Part of a small language model's weights: no biases in attention or MLP, 157M tokens.
Each number is 50 + 12 x the weight over its row's rms, rounded and kept within 0 to 99. Layers, rows and columns count from 0. The size before them is the row's rms in percent of the matrix's.

# up: layer 3 MLP up, 768x192, rms 0.152, rows 462-493, columns 48-95
# down: layer 3 MLP down (transposed), 768x192, rms 0.155, rows 462-493, columns 48-95
up462 102:55 30 56 48 70 30 49 38 55 69 67 16 64 44 53 25 46 24 30 51 69 42 32 63 57 52 80 39 23 38 50 45 57 65 40 59 44 47 54 39 34 50 53 46 50 73 71 55
down462 104:30 20 59 42 51 58 71 57 49 28 63 21 32 64 59 54 45 45 57 47 46 23 27 56 56 48 52 47 58 59 48 66 35 35 61 47 55 61 31 52 41 29 40 49 52 48 47 57
up463 092:39 35 68 70 41 64 59 52 49 46 57 43 38 56 63 37 36 29 38 46 36 49 43 47 42 51 55 51 33 41 44 38 43 43 58 72 40 49 36 38 63 58 63 57 24 36 47 62
down463 093:49 43 49 40 61 52 41 50 50 62 67 47 57 33 80 50 59 51 51 32 48 52 30 60 33 53 58 36 45 56 65 36 72 46 38 50 51 62 53 31 76 44 49 72 62 60 46 41
up464 097:56 52 61 51 63 59 45 55 66 28 63 55 38 29 52 58 52 57 36 53 48 48 44 45 45 28 47 49 37 69 44 50 83 51 31 36 38 32 64 66 19 49 59 62 57 48 58 31
down464 103:60 54 44 26 53 61 71 74 41 52 24 53 70 58 43 58 55 54 55 55 57 56 52 35 47 51 37 50 50 25 51 44 66 49 51 59 48 51 56 50 26 66 63 69 55 57 31 62
up465 095:65 31 55 49 35 62 56 21 31 53 63 61 58 66 51 63 49 55 79 58 47 67 54 58 66 57 45 40 50 47 51 53 34 43 80 50 50 50 53 48 29 34 70 53 48 53 62 65
down465 096:59 64 57 36 28 48 53 56 81 58 53 36 64 45 25 61 42 38 38 73 41 60 50 51 56 55 64 63 45 47 62 61 27 61 59 37 68 57 50 50 56 61 41 71 52 67 55 59
up466 093:37 41 57 70 49 51 40 46 25 29 55 70 51 56 39 64 54 46 50 59 32 34 44 69 70 46 43 44 58 61 47 56 61 61 47 37 50 59 49 39 52 47 24 36 19 52 53 34
down466 102:56 32 46 36 61 50 43 57 47 32 48 43 29 55 44 58 35 65 44 42 45 52 24 57 56 45 42 49 33 65 47 52 55 54 61 38 83 60 55 56 41 57 62 54 44 47 37 44
up467 104:43 58 62 77 57 67 51 47 46 46 53 43 64 50 50 30 59 51 52 43 42 54 40 50 60 32 47 65 58 25 81 59 63 35 66 60 57 37 59 39 33 49 61 29 30 61 52 64
down467 108:69 48 51 51 54 44 45 56 41 39 35 62 32 34 47 32 54 36 48 61 39 74 38 44 40 54 13 41 39 51 43 56 31 69 42 50 51 46 19 52 58 58 36 31 56 59 56 34
up468 096:40 43 47 57 19 27 44 61 52 44 64 52 42 25 50 35 48 26 49 41 30 51 57 29 32 46 56 61 40 56 58 43 71 46 47 60 46 52 66 64 57 55 57 49 63 37 38 42
down468 091:49 58 27 62 54 47 50 54 61 53 61 55 47 33 35 50 64 61 47 38 54 64 60 70 49 48 39 25 27 48 43 70 28 42 69 52 60 46 31 29 53 65 46 38 34 74 66 59
up469 106:62 47 47 61 60 48 38 34 35 48 44 56 55 52 46 71 46 31 45 50 44 53 33 36 55 55 63 81 42 57 56 57 74 30 44 49 36 54 36 41 66 46 35 57 31 40 53 35
down469 108:61 46 60 55 32 51 58 52 33 48 55 60 43 35 42 76 23 47 54 28 60 56 67 53 52 43 51 38 59 52 42 39 48 69 31 62 51 57 48 55 51 54 59 48 69 61 58 52
up470 101:45 66 40 63 50 60 50 67 65 57 47 44 48 56 68 32 70 41 51 53 38 42 60 56 65 64 57 42 42 60 33 60 51 36 58 54 62 47 41 51 38 40 42 41 46 63 49 44
down470 105:59 37 38 45 43 48 27 44 33 20 72 51 47 39 39 67 47 37 59 31 42 55 38 48 60 34 47 59 32 53 54 52 36 39 46 42 38 51 66 45 40 50 52 24 45 44 47 38
up471 103:40 56 50 46 49 65 44 65 47 72 56 48 54 41 73 79 48 47 37 56 63 59 60 29 54 50 46 48 58 65 50 60 42 54 37 38 44 45 62 56 39 44 54 55 56 64 35 36
down471 104:53 61 31 58 54 45 39 66 58 52 40 59 55 45 40 47 58 73 65 56 41 53 69 37 49 39 56 68 32 42 72 53 51 47 44 27 62 76 16 40 73 56 59 50 48 63 45 76
up472 106:48 71 42 47 55 60 38 52 52 26 53 54 12 37 64 40 77 47 48 65 55 56 55 40 43 63 49 48 61 72 58 50 58 72 55 47 61 48 43 61 33 41 49 63 39 55 44 30
down472 106:44 24 67 55 35 36 42 62 46 57 34 66 57 51 29 57 47 45 53 34 44 28 58 49 38 49 51 48 29 69 54 66 74 51 52 48 44 40 60 50 43 69 38 59 60 47 46 56
up473 098:52 38 62 45 69 45 22 56 56 27 50 61 51 48 48 41 42 18 53 46 43 62 75 55 47 48 48 56 35 42 55 41 56 48 44 42 60 37 52 75 38 45 50 32 51 51 45 24
down473 094:40 50 17 49 54 42 43 39 39 43 49 47 39 35 44 61 57 31 46 57 57 41 41 49 60 81 57 43 68 59 47 49 40 32 65 63 61 44 41 49 58 50 41 53 49 53 82 40
up474 099:44 67 32 67 48 64 43 57 29 61 32 78 56 48 61 46 70 40 32 62 53 61 46 34 35 60 34 49 47 37 36 48 64 25 39 42 39 57 55 48 26 60 46 48 28 66 27 47
down474 104:52 58 64 74 62 58 38 42 65 60 66 49 24 72 64 53 75 57 49 44 54 58 46 47 63 45 68 40 54 49 38 42 32 41 57 34 53 35 38 58 53 54 42 75 92 38 55 46
up475 110:50 55 55 52 40 45 38 74 21 42 80 65 35 65 40 43 49 55 54 59 52 60 59 52 55 40 58 71 66 71 34 55 65 55 46 46 36 57 61 60 53 60 69 31 48 45 41 48
down475 116:43 59 37 37 54 60 46 40 45 47 61 46 47 22 61 50 49 72 57 50 38 68 33 38 26 46 48 58 34 60 48 41 61 46 52 53 58 39 35 57 60 44 71 69 48 45 62 40
up476 094:30 72 35 63 66 57 39 55 45 58 50 55 33 65 58 43 70 51 52 23 46 48 81 54 68 51 54 68 54 58 54 64 55 27 45 42 46 53 51 43 42 50 33 55 16 43 21 47
down476 086:46 38 63 35 33 25 50 46 42 52 48 25 52 46 36 50 56 44 47 70 57 54 45 48 34 57 50 54 69 30 33 41 33 48 38 60 48 36 40 60 59 61 63 53 75 44 52 64
up477 089:55 34 61 55 52 64 59 52 63 51 69 40 41 63 58 66 50 44 41 40 52 38 49 50 37 51 58 57 59 29 66 48 39 42 53 68 69 48 31 63 60 71 69 47 51 45 42 66
down477 082:61 28 54 44 64 49 33 50 54 56 39 58 39 61 47 56 63 63 30 50 67 58 45 81 53 74 53 74 72 55 39 38 45 31 42 53 42 43 50 51 62 70 49 55 50 54 49 49
up478 103:28 36 33 44 48 68 39 49 49 57 42 66 50 54 50 24 67 59 31 69 50 50 53 67 61 54 61 36 38 59 47 13 43 50 63 32 43 69 65 54 42 48 51 45 43 37 55 50
down478 101:59 55 38 58 49 58 58 55 40 55 45 33 59 43 60 47 43 69 49 57 32 43 50 31 33 35 70 56 76 37 51 48 61 44 34 30 49 37 50 46 52 42 47 59 31 63 44 46
up479 102:45 59 34 76 63 51 26 77 32 42 41 73 42 60 52 68 55 49 37 54 62 51 49 46 44 78 43 42 51 59 37 44 27 39 54 30 69 49 51 51 44 51 53 43 71 52 53 34
down479 105:53 39 64 41 39 61 71 43 62 57 23 47 56 36 34 41 57 48 56 58 48 44 47 62 31 31 41 54 42 59 45 73 47 43 65 54 60 37 65 46 41 62 61 44 42 42 57 60
up480 098:49 47 32 51 35 49 31 43 43 39 64 62 54 70 37 54 45 35 22 57 35 34 45 32 53 56 66 35 55 71 50 38 57 43 95 48 45 51 55 31 37 29 52 57 44 44 24 59
down480 109:50 52 52 45 49 48 65 40 62 39 42 49 67 37 29 66 52 53 57 56 42 50 39 66 53 50 59 37 65 34 52 55 59 49 53 55 49 35 44 51 49 60 60 80 54 77 56 74
up481 106:74 71 64 46 45 25 43 39 65 60 54 50 58 37 53 44 51 58 63 52 55 58 64 69 54 46 48 63 56 46 67 23 56 51 61 43 50 30 64 30 60 21 21 40 53 58 60 42
down481 094:45 51 48 53 52 43 46 56 31 46 38 29 50 54 69 56 61 53 34 55 59 42 54 45 61 54 44 29 39 47 66 51 65 46 43 49 52 39 47 18 39 41 53 64 57 47 48 43
up482 105:37 70 33 64 62 51 43 65 40 60 34 38 57 70 58 64 40 46 62 63 63 31 39 80 59 43 64 24 60 51 52 52 28 53 53 37 57 74 56 40 63 46 49 45 45 43 44 58
down482 103:49 60 50 35 51 52 40 45 37 54 58 54 58 51 58 44 54 59 58 57 51 67 41 43 49 50 44 59 54 60 61 60 41 62 48 50 49 37 39 59 42 55 46 35 56 49 65 71
up483 092:46 37 76 39 37 57 77 57 43 79 50 48 48 59 61 52 55 69 24 55 49 50 41 42 47 46 45 65 43 53 58 61 54 70 61 58 57 59 49 59 33 49 49 54 47 78 45 52
down483 091:32 54 52 41 27 50 37 87 72 43 55 29 32 54 43 59 59 46 59 44 50 52 62 72 67 61 44 56 52 51 65 56 44 57 30 55 39 67 55 71 54 44 33 43 44 48 44 43
up484 081:43 47 34 53 44 40 28 66 50 67 57 37 49 60 62 70 42 39 49 63 63 55 46 53 41 58 68 55 33 64 38 58 53 55 56 41 60 58 54 36 36 52 47 53 42 52 51 42
down484 084:59 30 42 49 41 63 56 36 39 57 36 58 55 47 58 49 67 49 43 60 35 40 51 51 75 71 61 53 60 67 59 30 35 67 37 60 44 49 55 53 77 59 56 75 52 46 69 54
up485 092:40 43 51 29 36 43 58 31 35 64 37 57 67 62 46 57 68 53 54 50 22 46 67 29 52 53 56 58 28 52 59 40 42 51 72 46 44 55 43 62 54 54 54 69 41 48 30 85
down485 093:43 62 50 59 47 53 33 58 57 51 69 32 34 49 56 51 29 73 42 64 55 45 45 47 34 57 60 41 54 65 35 44 35 51 61 67 64 67 46 54 53 59 45 59 46 42 59 42
up486 080:61 53 48 52 74 61 63 39 51 49 61 25 55 46 41 52 23 33 42 55 54 42 62 40 93 42 55 41 43 48 45 37 57 38 56 45 56 36 23 46 65 59 56 42 65 44 67 67
down486 074:60 48 43 59 37 32 32 55 49 47 49 31 37 44 54 69 86 51 47 66 60 74 58 49 71 62 60 63 40 66 39 51 48 67 41 55 45 50 60 57 45 55 57 52 77 44 58 44
up487 087:49 67 40 62 70 75 41 58 66 68 52 56 46 43 50 43 53 60 39 62 40 38 30 37 37 58 57 61 46 56 48 31 57 61 47 40 62 49 56 31 50 68 51 42 63 69 36 39
down487 090:60 40 64 58 57 48 56 59 52 47 73 38 57 47 56 67 53 35 46 45 43 41 36 51 44 53 54 53 40 53 56 28 32 52 47 68 33 49 48 60 64 73 66 66 56 50 58 46
up488 101:22 50 60 48 54 49 41 67 61 54 59 32 63 17 42 48 66 34 55 55 58 71 71 39 35 62 51 47 68 61 39 49 55 50 64 31 62 65 61 67 68 60 52 42 48 76 59 53
down488 101:44 65 43 16 63 50 57 58 59 55 27 57 52 55 61 55 59 55 41 53 65 66 54 56 59 66 52 56 62 46 46 39 46 65 50 38 61 35 43 24 31 59 53 55 59 39 36 49
up489 111:63 64 36 36 72 36 44 67 40 49 51 51 55 25 43 48 71 55 54 46 52 48 64 61 54 44 45 42 46 58 48 53 56 47 63 45 26 47 39 40 62 45 58 53 47 52 63 55
down489 119:72 48 41 66 38 55 47 37 39 42 50 59 63 58 48 39 31 57 41 55 44 58 42 31 27 49 32 68 55 47 36 30 57 51 66 39 44 69 51 52 34 49 53 54 61 51 78 47
up490 094:35 44 45 43 41 54 53 29 41 60 47 59 65 69 36 42 39 55 40 49 45 48 51 39 81 51 53 55 48 41 43 35 64 63 33 46 72 41 61 48 31 50 34 53 53 65 69 65
down490 076:43 21 46 70 55 47 40 44 64 56 46 54 40 47 45 58 46 55 61 45 31 56 48 58 22 44 42 53 47 44 48 34 63 40 63 47 52 53 57 48 59 59 54 44 60 49 47 67
up491 092:63 34 71 44 58 64 62 48 68 58 53 49 43 52 58 26 36 68 52 66 76 45 59 44 47 32 37 67 51 62 50 52 31 71 65 32 43 30 55 40 45 49 52 50 55 34 40 28
down491 095:48 57 69 35 43 59 64 28 57 48 55 45 76 63 48 62 59 57 51 54 28 48 37 52 36 54 54 69 58 27 65 59 32 44 68 35 47 55 33 34 52 75 49 44 61 50 50 54
up492 103:42 58 77 56 44 28 38 54 58 43 60 52 54 37 61 55 29 68 28 74 55 55 42 32 40 57 50 47 58 47 33 34 47 41 53 24 54 42 58 65 59 56 54 45 40 49 52 74
down492 105:56 53 44 44 64 58 52 58 49 44 81 46 44 50 57 42 40 42 59 32 51 75 41 75 55 57 61 60 64 56 37 34 58 62 27 56 70 49 47 72 58 50 39 52 77 63 35 75
up493 102:46 63 75 59 43 49 53 45 40 22 58 45 23 55 53 57 39 79 49 58 64 53 54 70 49 53 40 46 58 45 48 43 23 43 43 63 49 48 56 55 31 50 19 42 59 59 48 44
down493 104:31 37 44 70 60 45 55 47 39 46 55 51 23 58 67 40 46 59 35 52 51 64 59 54 44 75 67 35 47 52 39 49 66 43 52 48 49 50 31 40 44 32 61 50 43 47 56 53